config = dict(
    qk_norm=False,
    extras=['capped logits'],
    lr=0.00202,
    schedule='wsd',
)
Each number is 200 + 30 x the weight over its row's rms, rounded and kept within 0 to 999. Layers, rows and columns count from 0. The size before them is the row's rms in percent of the matrix's.

# layer 2 MLP up, 704x256, rms 0.0854, rows 36-52, columns 192-255
113,239,199,205,195,200,187,202,223,205,257,227,293,196,260,193,140,187,233,251,165,203,216,152,158,202,217,179,162,157,211,195,182,196,239,207,185,264,186,212,247,206,153,226,223,200,195,189,186,206,215,184,191,170,151,203,171,166,202,223,145,236,219,237,225
098,212,172,214,204,200,221,208,194,202,231,154,211,212,203,228,214,223,211,216,164,180,209,209,127,185,178,197,219,156,212,134,196,218,151,197,233,178,221,191,194,247,211,195,215,222,172,202,259,270,195,161,197,176,199,225,227,171,215,162,230,210,217,186,181
100,194,205,184,130,178,161,211,214,187,229,159,200,204,203,170,200,176,204,214,238,202,160,147,186,220,161,207,245,169,198,167,190,174,240,197,194,189,182,230,206,171,261,215,193,205,254,185,174,208,229,245,123,167,126,226,155,240,168,182,225,251,188,162,172
096,214,164,228,238,249,209,239,158,195,195,196,167,199,192,219,208,240,241,215,128,214,227,224,197,144,156,263,185,220,223,165,207,165,194,160,252,195,169,202,210,246,165,177,153,216,209,240,192,226,166,218,215,275,189,201,236,245,216,208,208,179,232,164,225
098,229,222,186,221,163,183,179,236,169,169,218,174,202,252,192,244,182,224,236,251,159,152,229,188,211,191,181,206,257,191,171,231,126,175,205,155,160,219,210,204,254,191,216,196,201,140,197,215,197,198,238,279,194,140,198,197,201,174,196,176,204,221,164,190
101,120,185,197,218,218,176,229,169,154,213,190,240,209,291,138,278,185,161,215,199,196,210,218,220,169,139,225,195,191,297,210,188,230,205,231,195,160,208,243,211,243,226,174,225,184,183,186,184,219,215,186,271,197,207,221,195,160,195,195,181,225,193,202,145
109,118,184,135,223,175,247,245,204,252,224,166,175,176,168,178,192,229,230,184,245,150,245,260,209,225,216,217,211,207,210,218,164,179,209,194,173,216,230,169,209,239,171,204,143,195,226,164,174,219,233,144,234,222,195,217,167,240,259,165,157,215,240,195,224
087,218,179,212,184,173,109,249,158,215,196,181,230,183,229,195,217,165,252,206,164,211,234,222,215,222,192,196,172,207,202,197,151,223,178,197,188,193,206,216,174,202,251,141,142,235,244,190,219,237,179,121,290,159,246,194,224,174,214,193,197,208,188,207,204
094,146,230,219,180,173,166,219,221,198,210,210,184,187,241,170,241,208,186,186,192,216,220,192,200,183,190,231,160,239,222,216,187,196,235,147,241,168,174,165,139,176,159,178,167,212,202,232,181,227,137,221,164,193,224,221,302,176,229,216,234,221,187,169,160
103,203,200,241,215,182,224,190,175,205,166,283,183,233,216,202,184,214,210,201,204,173,197,228,248,229,159,168,196,157,162,253,210,187,187,203,216,210,205,175,158,222,232,202,156,211,178,174,177,224,213,215,179,248,160,230,172,165,190,179,155,223,237,224,199
082,149,143,175,247,175,214,251,180,177,219,164,256,264,198,190,171,148,218,255,153,229,279,201,215,178,197,261,242,200,184,203,167,222,217,197,221,207,252,200,178,225,152,195,175,199,221,216,188,185,213,160,196,165,216,261,188,234,225,173,170,229,198,142,227
098,154,218,136,221,206,182,177,186,240,201,208,176,232,200,163,161,156,225,189,208,185,241,221,156,229,199,233,176,192,210,215,181,201,299,284,228,194,181,177,205,216,171,171,210,220,161,218,201,235,247,191,216,176,226,190,202,207,300,150,208,187,221,213,185
092,176,221,205,178,209,202,200,140,215,191,225,102,210,240,150,229,243,235,208,195,203,204,187,165,210,255,230,243,162,212,260,210,266,186,192,279,181,196,146,234,201,265,180,210,178,200,195,165,211,179,189,169,200,192,218,265,235,227,188,204,187,140,192,205
102,238,198,209,213,196,214,229,203,172,211,256,195,218,247,249,181,208,254,184,173,169,203,230,179,218,170,178,217,142,210,251,214,145,197,213,168,210,132,208,206,237,142,266,213,187,182,186,222,211,209,209,147,195,208,206,214,129,192,170,238,209,181,230,206
089,231,268,211,222,183,179,212,241,218,223,197,147,218,205,165,177,234,168,166,202,213,186,232,181,205,162,141,151,216,172,180,210,257,220,257,163,237,208,202,188,196,177,198,216,156,176,212,225,256,247,185,151,202,234,149,165,140,223,221,208,155,228,251,188
100,183,164,269,192,193,227,168,197,178,242,220,241,186,224,223,225,191,178,189,202,222,200,177,200,177,141,211,231,183,205,193,144,219,208,184,252,230,203,245,192,191,190,245,191,180,231,202,215,174,246,218,194,208,232,203,183,238,193,180,261,260,203,160,188
097,191,178,151,222,160,199,186,189,192,222,201,233,213,200,174,212,216,192,190,254,240,181,220,160,209,187,196,208,184,188,249,190,205,216,228,209,233,207,222,228,226,217,149,199,162,162,139,229,194,188,182,193,167,228,199,291,196,244,184,177,178,210,212,166
# layer 2 MLP down (transposed), 704x256, rms 0.0811, rows 36-52, columns 192-255
114,198,222,176,176,191,175,241,236,236,141,178,239,209,199,217,230,193,191,165,233,196,131,244,191,183,207,215,168,241,171,190,204,118,226,200,280,141,160,208,163,174,200,151,213,230,137,181,148,216,222,190,189,296,179,241,201,218,223,199,220,172,193,246,209
102,207,217,256,195,236,194,176,204,183,151,189,208,223,211,222,220,221,203,202,206,192,203,234,221,187,207,229,238,222,142,220,230,189,198,164,143,149,176,206,190,272,164,126,169,148,197,222,228,173,189,248,207,171,220,190,176,206,167,205,190,190,203,209,192
101,214,223,242,151,209,228,155,225,167,225,204,182,199,241,196,161,196,195,245,212,162,261,217,171,201,211,185,223,204,220,238,210,191,206,227,171,202,196,209,171,151,159,286,197,289,191,154,209,242,234,200,166,178,196,220,242,215,199,211,230,182,146,210,261
096,153,177,178,228,199,175,226,224,166,234,184,217,182,183,184,216,218,140,216,212,252,221,214,232,214,210,115,190,180,262,159,178,250,193,125,194,131,159,222,178,226,228,233,213,198,198,167,233,195,251,190,197,240,200,229,167,189,204,251,248,277,155,210,178
102,255,188,184,202,164,227,228,221,223,169,248,221,258,208,156,181,221,186,231,231,227,258,205,236,192,169,201,215,152,173,235,181,240,230,206,230,217,167,177,198,220,195,225,203,133,255,196,240,195,168,204,170,229,221,209,235,187,221,176,231,189,202,188,202
098,191,164,244,194,183,192,301,198,218,166,216,173,144,187,171,200,183,152,233,163,176,174,218,208,209,236,206,209,188,165,170,242,219,213,222,196,162,192,189,193,201,175,189,219,228,243,189,233,170,211,210,285,181,152,188,201,187,197,250,181,249,178,201,232
104,163,289,219,183,179,166,179,225,188,208,228,177,187,229,140,170,196,158,192,163,182,180,205,209,212,203,241,211,249,210,243,177,197,245,191,187,167,144,180,195,207,193,175,224,251,239,177,174,202,176,163,183,216,149,196,220,183,202,202,170,198,197,188,247
091,222,182,226,233,196,234,200,236,244,221,193,214,199,217,170,207,213,227,184,196,154,182,170,239,202,233,186,232,142,129,137,213,163,199,151,268,278,212,212,218,233,189,204,240,230,145,216,181,214,209,212,178,190,160,239,162,198,186,255,223,197,195,166,176
096,195,154,210,214,174,210,225,224,248,171,196,215,195,230,235,169,233,176,165,249,231,139,205,181,231,158,240,167,140,193,205,181,250,197,224,157,191,167,208,174,218,202,230,199,243,181,258,240,187,227,195,191,225,175,193,204,172,231,182,203,200,179,177,165
095,171,205,190,212,247,168,217,175,159,227,236,208,200,250,184,185,198,189,227,193,184,262,238,172,221,189,201,167,278,185,235,182,243,174,174,240,218,191,158,170,196,225,202,203,170,214,179,195,230,220,190,169,221,166,206,186,187,146,187,152,209,210,173,136
092,173,241,181,235,171,202,206,160,191,292,218,215,169,159,168,207,155,180,224,232,151,178,210,210,170,210,227,248,234,250,203,148,176,184,235,251,202,211,182,198,276,172,204,205,180,159,129,191,153,147,172,216,207,200,223,207,199,227,226,175,157,211,94,260
100,192,200,238,190,244,193,190,197,209,231,207,172,217,214,224,191,178,236,185,189,143,144,221,216,212,204,194,241,232,103,223,235,195,181,197,216,202,187,223,160,219,236,147,223,255,175,226,231,186,209,214,227,235,207,199,254,158,230,241,210,182,213,183,206
095,119,189,202,236,206,210,139,237,190,203,172,285,175,160,233,196,204,213,243,197,191,151,194,209,216,204,195,162,271,203,182,198,153,211,162,213,219,268,216,199,169,166,140,217,208,158,187,191,184,207,192,230,243,201,216,160,178,191,195,193,212,238,226,170
103,260,169,182,176,203,179,170,184,156,207,157,172,135,242,203,158,176,171,231,164,250,188,194,127,211,157,182,154,242,240,245,192,252,210,232,187,199,189,217,175,214,205,228,237,200,160,203,238,170,174,177,194,209,216,182,171,164,176,137,173,195,191,228,145
085,199,229,233,167,261,247,217,169,193,207,198,202,142,222,215,207,212,174,215,194,171,186,200,248,180,203,186,208,167,184,247,194,174,223,203,214,182,235,215,229,220,198,211,221,236,205,167,194,170,196,184,236,177,194,185,185,208,174,195,228,222,196,240,187
102,158,221,218,201,235,203,207,176,241,149,181,236,158,169,169,183,177,161,154,245,247,282,212,192,215,220,197,159,175,149,240,237,210,205,215,202,220,163,171,185,178,155,192,187,179,193,165,198,191,176,174,258,236,187,223,192,227,156,201,185,160,171,235,160
098,195,247,239,184,252,170,162,194,203,194,186,174,134,207,242,178,230,251,283,159,150,222,212,225,237,176,221,143,212,196,207,197,203,200,173,226,188,189,238,165,180,179,200,250,201,216,196,189,230,184,218,187,198,169,213,167,201,194,304,183,205,203,172,189
# layer 2 MLP gate, 704x256, rms 0.086, rows 37-53, columns 192-255
101,196,191,205,217,188,234,198,180,230,226,248,222,170,201,224,176,214,209,245,166,207,230,147,205,239,166,291,220,161,166,175,123,175,223,182,249,215,162,253,211,239,233,188,153,204,250,155,169,168,175,181,207,230,161,247,195,192,200,232,172,225,210,174,253
100,166,150,215,216,209,210,179,179,234,204,172,205,193,137,175,198,258,145,221,247,215,189,143,188,260,245,170,222,163,171,226,196,274,190,219,177,227,237,141,174,201,194,181,178,227,205,233,177,174,194,228,227,182,210,171,192,223,161,252,194,200,158,217,226
099,217,161,237,229,257,245,232,188,214,195,165,162,190,173,215,181,206,178,270,144,209,234,232,180,225,203,231,269,176,245,230,260,179,233,183,226,225,171,231,250,222,153,182,191,202,167,258,212,178,165,232,173,192,131,233,198,225,229,200,162,209,208,165,189
103,149,165,205,219,220,237,190,150,219,199,233,291,196,254,253,202,168,188,224,171,213,251,220,186,198,226,185,146,191,205,209,215,182,233,150,216,181,169,217,208,230,145,184,204,235,196,143,230,192,147,174,189,187,200,203,168,155,237,195,106,194,207,229,170
101,257,215,212,188,228,283,203,225,257,150,225,200,173,147,163,133,197,248,149,177,214,194,197,243,172,183,174,223,172,124,166,222,215,188,176,199,258,235,201,244,162,165,219,161,214,217,254,215,146,223,231,184,186,186,176,190,185,206,190,214,176,216,217,234
110,188,159,205,173,215,211,189,183,261,210,156,208,218,209,222,167,135,206,185,217,121,190,271,212,237,187,165,218,185,135,220,224,163,203,175,189,199,216,178,187,269,205,208,192,182,199,164,235,199,211,173,233,166,221,241,122,152,203,144,186,247,178,202,224
091,199,187,202,209,203,219,159,203,196,202,204,222,213,193,141,211,243,219,223,162,269,224,148,177,231,187,251,174,162,199,250,188,195,205,143,216,226,175,198,180,151,211,196,242,184,238,196,177,256,132,225,208,155,200,213,195,237,163,207,185,234,178,170,178
098,224,142,214,276,204,225,206,152,235,218,223,235,208,182,245,150,189,185,235,242,209,192,257,214,192,177,229,206,143,208,160,186,232,171,224,223,207,234,196,255,241,207,221,200,237,233,242,217,204,207,185,214,223,162,180,136,184,205,227,161,197,211,232,269
101,199,173,262,228,197,235,227,186,222,184,230,156,182,192,251,200,200,217,201,228,192,217,220,235,251,181,165,230,180,148,180,202,156,189,217,141,167,205,237,201,203,201,215,123,237,204,240,213,252,191,211,220,262,149,218,115,154,194,205,175,209,210,261,222
091,193,100,199,271,183,216,222,192,219,206,138,235,191,187,219,172,188,169,265,168,252,255,210,227,204,214,245,244,221,118,175,197,201,248,238,215,208,204,177,187,213,204,126,141,198,227,232,180,197,206,162,204,175,202,228,196,250,215,217,212,209,196,170,228
104,199,149,275,225,230,179,203,218,202,190,256,228,159,195,242,173,174,224,212,185,216,235,195,217,168,180,259,263,169,166,199,183,154,168,115,224,207,170,240,246,216,204,205,157,245,248,154,231,185,218,210,180,180,173,214,216,225,168,233,196,181,200,128,262
096,203,202,170,223,182,179,219,193,174,253,225,169,240,210,246,231,158,194,238,214,213,217,196,232,259,217,202,220,215,229,201,206,262,263,202,155,184,150,216,202,236,239,191,176,191,172,188,171,187,169,262,220,186,199,187,182,212,131,205,192,177,205,197,197
100,223,186,258,232,272,239,204,204,220,245,258,175,250,239,249,194,146,209,196,192,201,193,228,219,216,172,199,204,177,189,185,197,179,154,212,172,189,168,197,194,187,160,221,153,216,171,243,224,188,224,192,171,230,208,214,227,180,217,181,210,193,220,194,216
091,222,142,228,217,214,191,181,180,185,219,176,212,223,173,218,187,174,204,156,222,151,238,165,211,168,261,278,216,197,212,233,180,195,167,197,206,177,185,232,242,189,242,195,209,247,197,247,158,132,197,191,258,196,182,228,165,255,235,163,213,216,176,186,225
096,225,189,211,189,172,235,198,251,217,182,171,170,225,245,214,201,203,178,191,212,148,168,205,250,189,154,156,175,197,173,217,227,221,193,190,156,180,229,175,192,211,234,206,200,216,235,205,211,172,230,281,155,180,159,227,219,188,246,229,230,281,244,175,165
099,174,171,254,181,173,143,238,252,188,208,214,137,138,143,177,156,229,239,203,220,190,188,183,218,188,177,209,169,178,225,181,225,252,172,202,138,211,152,228,131,174,188,212,185,199,264,230,198,184,175,226,190,218,224,200,187,214,186,193,239,246,145,223,174
100,255,132,240,241,212,195,200,164,237,160,206,197,204,195,233,204,257,146,157,157,174,235,223,235,250,178,202,204,191,204,176,225,181,236,218,236,138,182,203,233,201,210,94,192,231,249,219,196,218,180,267,190,197,132,276,205,213,214,202,195,183,184,197,208